Part of a small language model's weights.
Architecture: RMSNorm before each block, learned and rotary positions.
Each number is 500 + 25 x the weight over its row's rms, rounded and kept within 0 to 999. Layers, rows and columns count from 0. Numbers have three digits each. The size before them is the row's rms in percent of the matrix's.

# layer 8 attention key, 128x128, rms 0.0558, rows 0-108, columns 0-127
073:424483482537503486519525489486488509480472496534484475475488554488496501454502503471538495524491501513520508473456521498479477529481493528493517515497544475482511481514494517507454490522500495487546493528470467471515471490486505481502558541502543467514485466471473490520548506508483505574446515491549492495496517477493526493515482511477491438494493513479528532485493494534484494498486
074:541484501448465467497458519490490473488528556487488464503487501537496519519485510497489513501481569481507497490491475475511526464523497482499485523509491524507493532504485474494518523520504449504467534528513549522568470518492542494509490459502507549511471538504514490524463481489489558530514521490489496544484495471507487527533474538513483537535491496476513466532505501497517493470470
081:502507530491505530492511510484485490490521515526520463480484515554448455516513525512532539469499495490493529472500546516486521534470479544529522495457466482509478510533509521496487463478506514489466481515525481443511474487513521526483504493498496548468552486494475503483497552468491537503543463533470508526512483460514472447473510482495511513493522480528498514477461502542499492541514
081:543538499483472480519491435452500509478510477477499449480467493505522532514493499533518499482460479547507499507487494470498485522495493449518522544494500472516502498525515518500565493470539513574520495474484483489472495525511491506538464470554512482501568491492496506485494543518505515480480470506505533467487508535493490549485520501518480494474519542503516512500491502515467489517478
078:489542500508509494476505513503543501479479510504487507462513522483459464522461437473553494470490534507501484472512530536473522520471502514510469504488510500499489534475496440461527486490525514467510469515507503448473508490528466497486528526501503538519477506480467521458517517494499468529512457478518504484504513510438499499515509486496547486496526531508528477469481528513552463445517
080:512490537506530513495491475484490540516522512533482494484458483519535484503456485473501491519514498471516482496536519513493530482552516507495498475532463476470504498472523478542507504492506488487456550482501548479483495494483492491503529470445461521533528538496516519466519520512503516512568467495479528486486449552492484478513505499475492480510540489504551470535487538486488515444517
091:511499511523511500457503513467479493527492478521526452472496527509497501502481497506513496519498491499551519481475508476504513457491515489523502483503503473527482501487460457466514497544490473472511502513458526527443493483466485473462436468534461519534521549525494501483482512539447475526474475521473495481478505447470515507492522502518483554496521518485488474558531483518472476524498
082:498515474509494453507497507515511491510502522505505549519465511506522490479538483530461468521512486507500495476489521497486505497463546538507495489459507527502544470503513519485448534487476550499502474538460517483494459475455486524489469511533484493488493477466550502545531452486485514519484530487501484508520521482539493493545465501528489476471458460452497463456478488527502538496518
091:460463557475488480514481490536513498457502508518494531494496495508522527533481492510501479500519461455427525551496484486515498517487494482464513513480474498464468473494559480504520487472479513498497493479492486541464512489501506470496471479551501511498520519475478470506493536505496512475501518521536548515450503481492527519474467490489496501519527495547512467546483532495537533550524
102:527501551507524514481508519522453464486485473477535479519488472462543513446556493477499526477480467523520498512513495514457484494480498537507462521531537561496513463506499505496494448508469487511510463507456490503523557497474553476477490510495498503462538514474532491521481527484477510508489520500520492542526513497455521512521504504536491480547506514509488524524544497524500486510500
096:511518489496534527522527509497514513493504505530536483475498532440499508514465477536499503538493463541453543509462512511504480531466475496469554512455523484450471531496530459532458550506492507513517492527525501512463514500506491478484521537483501497477529516516502518488498539511509536503479466520495569512478501504481468491450500531484502522489517537479521498506530523533471513512514
111:546467506498490478498529504512525476497477513498508485507521513529491511521515473471505450471511501519441456481528476473499527464516509503484493485545493482474465476481532479473504495469505534477476514468490515496503500528537543480521482514504492456478485516528496502508556478525479456451523520568497530501546508470544470489499518492473493504564495502521475492500545457514504523496516
103:475515537557516503540483495507484527496449514520460493520482498485523517531515486520473478500433465506500495481531518502498502511514511508530496495504465511474526480482536463484497536525497447507552547523511503468464482514525502457495494516529495486492513492498524514466486580485486455505497484478522475551489566481487499459490520477506486528500497508501492484497516520500478498483555
119:522533508527540478515513507522470511539545522528485518527497503521484484530536458518476486491496517518548507489465496480525503520505491520508504472464541480502515478500503494512474494501478512439498494504541517487528528498460500527548524537542499526466518482470486468496514469489467519487518531471511460525528534504561459492491452467507495489482448511512470509449500474505479535483486
116:499503492491534485489508488520530516535519524479492535506509512497543502485535463548479465478489511501492484488532484506483546523466532493497516521517470485517478472528540501531507485513469511534478490508507511532532501491458493499505491555500496456498486487491465513486520498518480514488469545499511533524544528478494433501480505519417478526457537456504457460488461491492499528522504
112:502502500473511532490454497476504482530507525490454467487551497491482499432483517515468504465490502532513482460505513508488529466449480499484469530496488500508525481534507528481530527507483474483474486525443495493506534543511504477534472495506458483531489557491478472496501493479506552528460482492461488506495519467506517505511461503474482516523492441478446485510482527526478466492487
110:535464495496560531467490496470482521500473505497431511478463463492535498472505501539454485534506487518543504471532500513549555516470540505522459485523509494522508480455490500510455485490479480488522529529506511515509507478475538497499501498532468499536474459476558515498505534506455498490533543475482491538528474491484511526486501483502495491490497527522516500505467515522495524490522
113:512484483512452476498543513494497465487530484522455454513530480513522475499519487541529499502491505513535503484496541461469507467497480522519504537409516477491510528519491510534488469532532528463529516470483507525536546464527482500504483467521496519522508503506532505496526522526484513502538488467498502477534540448509494501489455517546507503497487491475477526491499473515488509510553
128:468519507481501457484483518434479502493515492487493480487477523497542504533518522473499507508505489458495487525492477496494530439477503471485518484497487535507515532529489507511500473502515578512494472528522480501509521509491498490546474463489484469544496518551516505451540466521490454508501475479527490470526550537546504515494507490495470518492526480556513478519449501484521508518467
124:481483537484555525535523517502490507483425520479475502482474488490522523507515470458533547515493468512549509490495477500535476480504506511465489496499503470505505514484549493507519510500516479515490477521534480469474529573511497503519509521557511513492508500537546464479542519539490523475515523548500495512487463502519512486511530512518516479482511550487533493506483481496526558480498
132:494541484491477489495502474491516507521483533515480491520505481498489516475535478511508470492529510524495512515498472528505480489505482490513493485518485471476517477518479461515516480505488479554509466515497458485456501469475527566561463503505494551512523506532522535523504525540468520509488478462526488546541484549507463466509492518485472550473494520481495512448508442456503485477525
126:472503533478484500514558539504497519536525523516529510531507480530501519506501503540470507539450492530555475507503476533497531516520500470489524460522493535552488529492474490461511493527467482510499561478537512480497526488507504508473499486517544486458488477495516526532484541520522512483469477487503499508533489548529440496489519497503463484472459490499484500518466513477490536525483
121:497514468447500501489500513487552456511551518441510521505504486503491497500497480454472480509477473501493504521471528450531490523457510509489517463500507520497526533488507455500525503510505478499472504524489476479559538504504514530470450475510488532522549512502495473503490510452529538490497483477488510493534486541514558471515561512495469487533469502480485515504492503496500485464541
125:485520505515473524477545479513486478456476508481461470504518529473462487524449489500487504484469480537527508485512492480451511527460465483538510493508511498536491531516471533540531515535545474513516497500516505517515502508499531509532454485538490486505476501500497515473424498488523480504482520547495452484505499475487530513464541505529470483465511507517483450473495460521482497525465
136:559510475524543522509502490513491523501476461513547514487537516494506507506521483519444480542482454507511485514533531523526492500492476492531531491495477530458501475519512546548511450501512534505553486487476498510467526463499488497556488544520486493510497497467554486496510505457490516529497499510491496501469463485494489496522535472545503507494520463520539513517518527481523540472483
128:507462501524512500490494524443536507493517502485516470493545478499543494464499515509498481490484465515537515501513528515506494496508540573502511502496487499519492522484493511510537560451479560500557493481513482548485492533471500510491538510485476476486523519532493484527502503485510507501481454505527488525519505531462481476511496491503477495421489508487494439468488476473552508507486
133:494543520487521473521485479522514515453525486523461492523468492454496535452532502497504509461466452460490506540521487515516489551467531473485514487491514512517460507476512565478481521519503490476510501472495470488494544486508473468466452501464450523514560492476521519528497529490514514532472509497493482521499514498520484501515500514514531474498489519515488460495523559539514510520502
140:494462453514496509478509492497476500511532495533539492510452505479482518483521464472512520486489542472510486495487490502499529521499503480487506481482501500486476455491489464522458494515502484491485466535488536511487489514452463497487485505527491482465488531506498514491525475494474513491547496466499484550516478497533444455444510445564448462510520528531496462499457489538475519488484
133:500489494510486556533496508518534524470489540474477475492475515492516472479547572497502478517469498500493492502508516494503564524470495534502485495513497493435519455472477482511478485501501506551520510499449537504479507523492480507510457460502478464566493468502503508488503490478459496458490502510473497517493499507481499495526469513502487519514454544494496503539508492501441489531546
137:501538473455481513483432546516504535467483491521475555530463527540523491511483504486524516511524480501518506486511501477502514487434479507511539495506496486460482539511504473510493530464477445497522498504545482510502496479465485528477478541499468509502458497490459507482495515505486505517479469497530546484510487479543492451525479499486465499526504493483537492473470485507490552538499
137:507471502542481526455483512493472543526483493488512500480468544529483482508488485504492458467480487474480528463474501503545485540528559491485556523462511494517480540529480486504517476465505524491509530517522476460490513518491484519518457483537491483529564439520487523458501515524475495464497494485504518496533465481515512514502471480529484458484506496517505527484521520532484471514529
134:486475489542426490461514499523489522494506514517491507517516524506508503474521481481512479533465481502504470528477519514478508505496452494470533529444482423494479529484517522516499489532532495530489482491510513488546491497473491495507537484477546498486478507479480504551483500509500545443464467554509527494471481506452494470546501498517542499536526509493495505525487493487531505471481
069:515506557519524508468478548513504491452472468466492537488489478486480556511484481471465511458542496528508510492483488490506513526499471478476503473487490446517502553486485499529525500502514506510498475499462487493500515462489476510506502503496539493513489524485530493503523510511536514463500532506492532507528518479495486514479498564477493590549526479508522499522487479483521440469488
065:544502505533511507575488481509486510511513537569493479466517509519506521481491504514504517496496501527489500530515518532515514471570518481513539492489494475487498527508506450462471492512507479478506506458504456503511528534523533476465509489503453529499472459489471551497499515517492484502493491461545565488507470508504496562500516497510500466493525539497493496516476471496454492478507
090:503485498502498469530505540487503482514496494484488468491490450522544484468506512528530526524488525461515524537503511514487572459510507466471501451505448507503506473480513474489486515525466523531491519537472515516485527509497499485476513468439550531487482529513489476504482499522443528463541467483551502478521497546521492501485486495494512544487496519535523487523486523503451487501508
076:533490453474503513507483491462481504492500475514509521474466521455473518445495455517543491499495513493469524522508477465497479466491522503493470546494510483483521452532510518492501539504470514487529455514463525545493530520524505474489507494451527508545501501551477517504482523524504505461466503466484538511513528515489523479571484502536491508489519498473486521564499503513504521471488
086:490504510478513504533444498500495535497512484533495516490498504506544538452519529488504488542501513496541502518466504509487451471516484486492521505479463516480550508486544514490549509485494544490494524550457499530526498453497464531519530483495555546474470498499533487510536498471469489510515502513497501538561490505510496512535513498475482494474496491504549501517455511482544462514476
086:564504494510523486532495522507520475483484472486477511504503495490506478479506512524520471535490522529469536542480485500520478453519524472496463540498550491483458528488511520482512492502483504461517497481462492510502445525479528540505528508510512525541472491528480493515476509522482492511459533449524518491525474522556542461531485491476474491529463529481539510504491554521513529485475
080:504500526433533508490461493519495506509511463510467461507499490462507517489521472521497499483512471512524485536471505451523559532439510492525502470525506529466514475487506496511495466509448543477489447503494493496482538475481518504517502512503497513480493487480541512478522476494522500533428489495581529457499519495521504477519508534499543512518492493518480492519509509500495539516514
079:483499525516462534501477494526471517482474557519491520481493544505485512460448496479485499495486473544495497492517494538500511502469460476522543495497517506530478514485533484553481539482522479490514513495497468492484460448487496469483537499492509507497504440462493490479441546556468475530511513492517517514494511452510513516509483493518513509527511522469511505520486500487545548548515
104:502462509546476488500498509489507491503497495490505499497505495521493531523466524496493534482524476493482511454538552511505533493558517470484513513488492516500523493500465506551531495438502539501497500495522513479458497515556475463512528459486514494500549543529522548527520527513545462484493478487529480497516493569464487512509524506498523525497521508534465492488520535538518483453503
095:505509498504504457503475544454461484484521495534529498508546495461516503465486492518533497495478500482507534546478551493507430496460486531486498494524533541494467503536503480510484498570499503503499526513450484505503489505485543500500503566500500497484502503483489472478488506526467485523517488487521484514492549525502528476515481499469512523532508529447503499505526555494555506530504
088:477528501502495501458540498443487515512510514498465521519532477461501512468503515530502492503510494496470579525529475509475476504484523497487509502502441491483501465487478503462550516484464524600467467489485498529478509508531469487517491480485498493507471505536480467508525509501507524449520475522499515487472484547494494489478509511500481529487500519493507529473500481496528509456552
107:510550481479488445523513471496546497490501548481541503487541521491491517526473465465489531483543509503486483533505507529418514519466522485455453509507476530499462494500521490462551475494523481471497478500498524515471523492504500498533518506489508474491464498521458511500522494541503461493519501496502499488498487527496554498461521497482522510480541522502539493552534508486493479509467
095:506521509533495557513507481502505453516483506533483468525532495471468480504512497482522488486496507523490496501484480484492495466502514472480504502489489530491491484479514442481498509496474487517519503515511454459503535499517576427467530509520507498458490523507511473493514477484504452468490496496524462476479523505531539519456547490458543555538540490524484483495517479507458477484513
080:515488454568485500517499484521514503498471530523531506491462520520510481488480524517521493504522476519478457478508550530539560494463500530456514532455514506515507542488506521497479525493460489484510474534542517454492514489485446471499495540535493500521496490469509502504505480517516488525481503552492504488457486533464537515516523513502510500452526539479505490503528501486463459498529
093:526489495495491554526498504518483462439504499537520491530497434538536477515511471492484497519520510514532469520445496484512503485480482491491524502525485458471497513483484499497494513497487500522539445533452526545535523512496534496510498521465520538505522506493492566532459491526491536552475499525531508508501496523482521508489493491520499516494546498491512484513531467482497437521503
110:510466522502525465507477453511508461464475468465500495545447504475486525499530501501531490493466515499509487555460508504504497489519491508504498546522482482502507491527504494514448507498527511485520498511486506474517503529491489484527529514524478506499496508465493471529475476476525530494513510483530503467531445519523554503516478547483490452501560458531488526491454444464483516541485
113:501503470528454505481532493479479462514523501473508509533549481478484482519529473532450531434495535508493502506490521500521489504495510492556474516469471534490513487516517508499479493529490470490442520429515518559529485502485540500489500484475499485475510477480495491491502517470473508478474469468522492467469524467499445471506482486486489482520467484540501550523489534512515513519484
111:493540455531494481454550487453540508533473483470475465536543481487491505508522499539489460477534550469531524483531489507497505541516525487504541503481502509502518489527496512516500487530525485498482486518530486482518512517483484522499528506527501524470495496512523540525537519470493514541496485527494469467532503463539547502471530512500489498536542433518467507513480486522529516504519
132:500532519515525544500479578467461484496494529519501491519471541474515441444507468516525497470527515514493477476485522477537453488503491484478479478479504527532503516489460509517513512508545513535500472478519467502498529505503506444546499496502505533481441487508471491469509503475521524485497474496503494499508475541516521512454500455553538495509493525492486509510507478528486502489468
132:487503480489464460526527499518538445505503479515524503476475500511471543483523496488495462510470538483482530521478525508506538507498471518500512466507526516491528507486470461524533567494500508476479531497456503496522498511501484498498514498503473514489465539532499520514436492489478530505477525486517487530499487503525543551532515490461477504512493490494423494534535518530514554537484
136:483477523508519518504494519496505518457538511469523507524534538462472478529539482525509534489513538520488493514552517489532505518519513489516485461502479519481479498491515502526513530511536530486483509490458449517484523468476523513525513516502500526528457496547483524458526504541524501488542490464491510491527473429523515516488458529513530511548507511480453478481532494496502558484505
131:487477496509520475536506485504515536522498533533475504486504510536524544518504533489505441504500473476488437542494484499484508491484528525487504499547497507507519451491524517500517490502517494443481554467452496494489495495480515477461500532523519505509482442475467495453518489527506479498514540492485458510545477505495510541489526479496495494504548521517493513520481444492526525557480
130:490528523474461488512496481502501490526534531470486538485479537479500512520564521480513502498535449564497501509536467512512461546497482470496497517498499476494495509487510498500483486488516489467475512509519469530467540501512540480505475499549449462461460550501450499485500526482486518488489499528532510521448507499478535519480506497464486490446495504523505519558495496497470499517479
124:481477518502498482495513527512509482481522481511487518445508498502466522513524410491504513482534482458530490508486511508484455491484468514556497481516504489475504514528511513507508532455493485500505521536497530494481491463538466522489500519519473522507482472525506496451457502503492511487545575493545455510462502541513474481529512489477491474501502512516500512506514528460526446488539
130:546501485478502510525544513542522515506498494538489513512516514488527475489522483469557512519525508518516490470555469533500518537485523509502493505508497514500455485548522503527505524484521483508505494540470492517532516500554528499492538471485467543520519488520475515498469512528565491542495518482482501507512504487527493506507487506491515451487491481493527473505478452510481420439474
139:462499488458529522492537520560521525481478492555528507485478514453495496530469513510496495518522522484465516522481469480501451472526527513513504463511490489461507553520492516465490451528512498493496505517488521566534527493492477492539529486503512500529489497531492493518486480485453492509494490498448542564496496520493526501478517477490469494478461448494523494523513527499517494532519
134:466518472490521523483494482485475507565513508453521504493490533453550511526482538508484508496529472505500474505423523527508500518509487514468486468493555468505477514509485526542480527527512506512497519513496535525485474493524512481523474513511515500543513543503485518509483501533541518526557495521508522518492473497476468521478496497502457501522494521436473480519524489518520483562508
136:521482501501538459499498506475466528485516465472476560543487477498492493527476507522468476507526496478460518511453510493485490484428524496463503499477518503511515455504466479505488538544502494515504508510499499539550518522504454482506483479504485473472479478501539543492459494512493545467489475451508494490457524498507503488489492522560467472471517503512511533543515510477523498465517
134:515454520491492460466476471458555522527497503497518492491524491488507470525524537475514560489503520472543474448538539488473536506509481518460481504515484473479518552479464533527481502488471453500483513528504469523501546499436479514528481533508519530501489483465538510487474485498504494502500532513533509516506486486509510476506490489499506507523486490477475562512495549514509483498467
132:528520496491496526473488462471525505513493493524501462517470498484484540513526455463467494504498465550506452499505512473497480469476504532487449506518495511480476499499469507474498478476512495529462535475504530501492475505498496489489500488418543507486475473511516511459559545537532488491475491495513526532511519479517501497498509481486485547459499447455491479507480549506454504482488
134:479508441489480494560477512493491478463529521502516490485508482479524469503541509453489512485508480519493540500482491496503456500508476509488452484524496461502467483459501517508549451531448510536500505449485504499543522529514497490476458504476494520508532491513483489507498486492488501476512537510539502556528523462494490539518455483474480519512546460475506495471504475512479494450521
136:482489491481469505474498501471448525513503469479553494488492511440492477468522458485513515516495472555562517496501520520499530512478546501519519509547501522474528493470492511465490484493539490459506503446482472491524532502494495467531545475492525519530521493503496526497451449547466471555510497466508544503497516508488515525511535530488501473520517510506493490494506479475494503524512
169:513557498477460450551493468512533492505491525514504509518506448474464522507488453532533497481477476454511489490503495511516512465518539520505524504460545547438541468519486511505519475512499455501522485487491490536484494488506477521475531501538476493491495453508471523490501539512487470481475489529502520513487540530503497506437515518529495479529521481477486496524484470531508528486487
086:475538516544482513518507496485495489488535505515520497472517497481478508513485482520521511442494483497451545476546505468495496536505494453480491494543453450531506435501481466495573522475515486554508508511529555501515496503505467499542489518496505483512500546502489522470492554521517519519519517496484500476487503528458493507474479497474485532511510506518481511524497539513503480453498
075:484416520527536509494542495518491539504561479501528467516493502523490498548502483425485478492476537519503463516510491514548481492536486500485488503536492487468503481526518500468499486549514493516475474476455510459487501488490491502482526482487510508509529515486491484509524499524493521491508473474496496527508458498552560460510502537510492517558484465539516487515494480506523499511492
084:503495529514503481499477521499523532460527485526511511511470542511520506484511465487513486526475516489515531524483473500533509494489475507502538480520486505525523503526530450476476520504463478492424506542467539509509496501478493534492468512450524502488506537513496507539469455502563484475537506445487499510539477481444540506519472522489506523481482487523540494488542508516537490478484
084:512482510515510492534503513525504502514468521523487501464485461492487506486462473499478508521483488474550511531480515541486480483554494513497534497528545514482535513559509449461557503548504508451470481514436469518496474486491504494506514471469494487442493511491489552531490520543502471485527533507473523483513488496496516485493502497515507501465521506473545512499529524536545491524504
080:542506501501478502509469512489516504493501483478501500523536509505509535495523540501464494520504531502524527528500525499542503495502477522533508526485476449493532516485482548468505525498495493547533461481565523495507435509504505510548526526522492495521514478521522527463476484504543471554498544492521504493473522560476515484493521538489490535447515536545477507507514521498527492512476
090:471482453505514534501496485489475451466478502470460524450489517462467505509489528474499489504457504510476492554470533500512534540469576515479492544484476494486459509497493494497460480486524532497489451471522513496514464497474509423503513513488469527449532480525478512493512476515512527519513511474458524519489516492514514476535501522472513513502503481512503507473533501485529503489504
077:480510493507475496540459500478491489457508473511465516492496535508475463482506529479533479486490490511488535512494539488507490535475510491498550461512521519514479545500524491535466547512499491466528482477538504468493533482542477532500504478513534434472516491513508510490518504469529507479454519490524434537496509508514482513594500467520516498492535490478516496496481509539514491499492
089:529537527482518507497526517494484459478526487520494467507468505524498507490474498476475502471520540469491454479483487502506513511516460524499563497531479479518503470518458532478505482513455531499508457535512472489468534505516486478497548488475518541469508490468483510510533516552490511557505471461474472462497509514474501554522515467507466518468528524529496505475474513478510498542533
090:520476503508496524480476516498486517502503488528536510449505514505572493512482479508476471513464488496512481520480494515493453503493505501497505501494531454472505482476511484448534504460557475515488509536516483540504503492442476459531491476480478500478552517497464490521484519517508536485509494470507491445485491525434492503537527538467533510523516485510477497430478511532512494497510
083:483485509478501521460505454527515492509514466470493557535488496501510502479463508477474512481510490478557531505513440517527514504484531485550503482508491523513510517477503488469480504516544506518500494511491498526504528496516515524461489447502501492493518540531507468518452537464467519525503534546533487496516500479485507508514477502549500570562490468482525520520475483482484496527542
079:492479485499518484480501521537490495453496468513523537490530490478539524440484504538460554503540523503529498474537493510516509506536469495471535484518468502563511532520501504525506456512487507474463488492507530487469493530514495485538450480515487510532470466516506516486524529455440543488484507468504467477497503500502480458517519498485543504489490501540517508485527501511471545487499
087:492499497519499467480532466518526547520457489502484518456527489551490446494505510502519481528496517509479527468512530515524479526482504484498522448515502477467510529506494517462492485525507526431495469498516507492489514471540485532509474453487423532523501517490486451537491475511492504468484519467497481518494495449514514486496453465510454511521523517524498490486451501486498481527505
091:501503518477509460466473502506507537513458479487478497513517491474464511500485516533484475509443547475486503502496516526501522511494455535484474481492483542498496513473515477467505487510497465478473521468471552526534549543500474499497550517540474492453526476517494468467487547482496489512494478528478499478500468492524500472461464541514526503507530487492495496529504517565512502454535
074:489499467520509536520502550544534536532480503477511509495486504525514472507522514468489513517486484533497506467510479537463514526551473465511466495542503483494490542479442528530488522507503509520533493510523535476501441545527553466502485527491476505476512503513528496567528481543532534492514504490496499517462465498511513518532474486503533497531511494449512496494496511505504491547501
077:514524481516486531504527510499483502479509521488465511509538512572497522466509511478496508524510485536522515457486524498478468487532558503520515498482513479463524477527483526525528473521507537511541449519533499493510472511466489483545472545479548477498484500515496482538481482548503481548483559475490497517484478483513468521469496536491547520472494487514483509523502552518496508487533
084:508505515505512545501498473477486487491482450510490500506489537509487475466506490500494490511520501538509512568516530501505500527507477531492457538505460480525472525517487495495493480514521501493514517524508515501520497495476479474508468510484490473523525492511489427453539507542490476530497568497536444521532438500505510526493444510508508478491425543504494512471498495469483511517516
091:502509500518480482538495492526529541512463497497528516502504502460470522530493464519527455511502478473515479489519551523512486451518523524506518512508516500443507460518489537484553454509514453531523494504519463516483500505469484530469513512493485477484541462464470492500501517496498461513502478550519499506485547531498537489426488549496512498503479458514464490492478508504477527483482
082:471493494546506488472485524468499531483475487494571539453511528522490506516456502504533475505451492535517521449513539496519483499496521503492508487498498470524491472548479495560523463482496519523498493534449493493527506516508546486510494485508503514462495495492517515530529515489495476524504482478534517522533492526525484533511542489500502478534525513532508547526480525448512534481454
085:484446543519519512523493482473526533453470487508531481486507511490501525516541519476516507499475538468514500493481527506551498516462504482543521503545489454480508471539501474553524547456503505468490495530514484519522495504500551474509500478478539504491471510516483524516494433542546492495509491494521532522540489489521485511475519512491486558512513506499481500451503502535499496490471
089:512501509514531560499521485483477457530496498506509512494493545475463473495510493460478472497479526474479529502510473462480484529463469477508488517521464508535475491492518509461495528513488508473503517491507514528507511475535531472455481566468507471468437521457506523541498529495503538526484504475443503507487498460557483480502464480484472519493508504513506467484483521504506453530497
089:511500468566543535455507486516495482462525457454469491479513507517501507478521517459497478466495516516443507527515544470491476476475476496524539520521499492521455498460490494496464492471511523491471508514504501466527524498494512461497449494491524435527503545511499508494528502458512476511454516505546536500499481505478496516519490476448494512491479517532525504508524525511495502501540
097:503449506490522487465486532496500513526496477510514487497492544509522480497494572478505495525524535538513480518502524495493505519464489483477486507544424487568475521485528487504469500535497546528455516519530511467501507499510488491511479480487510509510492521457530459506505493501529499554495488500510502488520487477494514469522486488482574529465506468550493452457505495472506507508509
080:478525521487482454526514498489531492518533519515512543516502483502518513507502458468507506487439494479522471501508477502528518511457481511534470521507493540523521503466512511472463513519526516496502488488441425477481473544531513480524492514442457507520513496536466483521465474456532528487513515544490454506507477514510513465504486539485487502501531469546487486485516505501520524503475
084:475480490481558509528510499521508530498482499512488512475489505526473493491515496497495448478540506491514459535505504504460494516535486499445519441499547460469472500501548476465508526497499528495524494489519493502514511538521503456478532514518489536459510507502500536497479535440496503481455535526556492497484496449480476471468486474462493502490462521504544532501492490495505508527537
086:550508492483478478550476505529483506511466537501485494496513523478539526543492511496509517494496498477508481528493552502522464493547511488496536543475499538507521428501521471492465514490521504498480468451485515491498490447534500536513519533514448557530529504517494533504512520487458474527529485488535479523504481514524490513484508488492503506516463480532465502554515513524506537489508
087:489491553509492535494477518484521522519518501451476486503552527511515455494509515478493499458487509489504540520544486489474494533489465500449486512511491455555522511534474485477479491484480483522519522529482479481458481526446512468488540463475504481507485489527512475513514489506481503509498515479511495509493475497530540483517519431464490479471470571519510494535470466483509512487525
088:476521514515508529475522532518439522508534500491508477505485503507463445504547469494494473512503486497505510512463526499484489526496487479509498530510450475533476530460503499498489499480493507512472514521462563509502477526508484483494473520497540501554541526516482508484450485506483480491500514474462450515519466514477536511523542484493475488466541561531519524439487495495487517496525
082:529476497423468539484490536531456467478475491463495502533478513518524513477488495514479492496501487512476495496507491533514540498493517503539489524536473483500514464503491518522529493548495552521508526466519500455475519537505494516484501526504492482474497514524506442463515459513512506492464574500504534505509514539450504520532522501503491530533478505504473531518486490529480541508465
081:486525472531529489513539505465544479507528462505489505511490481486491514540498509516500528491495490484502511511545454512456490513527521491535483559517480539498460452492538510544483461506549487472535521492507514488454556493521536516483504461516486504518492545501521488503508499492456546511486517479520527510447512504460479469485522510527501539454528483512490461508482475509499482492508
078:494494530459490491504474492477519488518509517511509492543515539495466494461517495541522506431505492492492513547551470452558476508489508510522524546479458537470510532482472530514485452495517519520505467486539474542470520484465492521469545506518507489515501503475519500497476547526514457472483481529492532483504507510493492507479529488515510478498475492481479453546539468496501510515499
090:456512501458489454505480460484505504506516521479513474486514516488479495506515497512446515560505505475501508502502484496481528475501512462544511539465504553513500473470519491514495518522456497475526526508518447493541489464520448477471516511509482521487457493463507456520458516505462482475504516537523496529510515511499487487440505514502477470462526540471520483472541499512513481539523
059:534508492474530475474498510536499465511459509484470477551503534475535496476489522481486514518526473493510530531501461517496516465490524485527477519482532538514487548495489483534458443507508499449520509521447449471511477510524514524502488484475466487461533493486509487511480454484466513510453520509505490508539508472505498493550511474520495471493498498449502524515542492493465509536468
080:501447526495564520465511518502495518511480497515480477525477506535528504498493473500518525520484529509470498484498495489477509541461503511495476481517474497534489519507526439507497487488526512510448509524487502483492524493491508497502494536454564494506459497488529509525506523509544530503460515489480475525512463482515496467535485539432539505457499469550474486498521489510563475521498
096:497497511515527520462537531520452480513505467514495464501485504498535497468557535520468489513502539536518530487498553518514495518478496472536514488517503460507489531499514478487498454530533484462513496517474483446523496522475536475506488528496547440490470514467538482479490456533517518502485517529526485496505523498477499454528505455465474479509503485527495510473504484541506454492488
087:460528454503510512541503493500535496522473532509502492506499471496489477507487504492530523444466515495484540533499507519514531453439557523469529501464488478490511499496514485524522470462520489491510469523494490478503517481508468532519499509549465492467545505570496510506485500462506501465506504539468517535530509534530530493495452479492476453487489504471476512521521501519521493497454
076:524457477482521500489477506504512500478470514539539506464509450565499473502528515510481553504510496488509524499524542532516490522552501541525481515486515473454515493483505514492519507468490505552533533467559490502492510488450500489477520504535480503496508513540460523508525532481511473501495509496440509494512500522516516465490531569490482528469506486507476514492548514492506533498515
087:505500528560481521526499519504489526518517473480557531509504459491507539552503488525497482507502489488535479491481474541503530496481514516510523480475534480424533495500513523501487483503493453514526522496497438497512526502515513538480529512464490511503536467516496486500446496513496513501524486503504492503487543497499557516440457491539451488502481464529498513471486532512470480520487
073:546512470511477528494539550535504490479490492468509473488496500504526492534516486469485525508504456489512526518470484482509538477497497470505514503456519572555520517496564492469495470510547495483530509513470495534499504514485513495471479518541507532475517507476525486552498495508522490507519512544483515532525513470508491541535491508491451464532466504482438528471524501495494494491494
069:508482471453524523512542540493500469491530495527505485491510465489513515503496510563484467484555505533494481506525510531521502475501504503477470549524543506489522484445496437520521489475480508504505497535471458526505525514477541502486534476499452516480501506539493439527469502473468470524480518497455494469496457504475518510507498491532477472528505486508470466499492492501488541524510
082:484535497485503511480501517494460545525487523465509547472489479481475545477492505504507508513452522518523455516497524537534500550502524488479477538511485475495487524501488516487534487491488518475499511508550466495491503509522468516484468444510509516479537520503517524479531529514497504466527547493522484500452493473557467471483524513456557490501526474484507483544477498535525470468486
082:525489538537452532487495514477446524482514536484480493506498517523477498484510463463496504513527524511508461487525518475470516491466492551519485519531495458498443512483444485549526486489512521490498507523516486535527504452466488448521483485565482477525478515492528472515512484517491496510514478518493514495507532519513490494537549498456464525472476458537490490471517491496517479506501
086:495523550494502465526457526486497474482499529525514498519527506511494528520562505514529538515473457478557514493497517490456517547456531461519517500494519456514487525531509487466505502505518486499512451521497499467526499498514495548495521506527505491507536475510481537486521519494501456516477482530531491526495501458449493517527463529551513467537523491514511525530481540514496518523480
085:475449478530518497480518556498481469531499493492533508495502500461451475519528491499470480516502508535495521512459492539498438520481458525501513504498463520504534491541480492474486498469511486434482520492492483477468508504471526541498488525478524488518521478518480545509495469481516526534455549505509512514508518482511506511474467464553537455495502519498539470478474521525497479487503
081:506493531508489492471529487478514539501504493491501520547506464508477543499520499529495487523534474551454458513508526550498532484493496481528533510516525571487479477497500528467521494476530477488534536474497540492487513495454496516507524508485456495466493494510449517485530525443502538538513507563460506498494489498497509539525505483496480519497488539509454503489531524509471511486480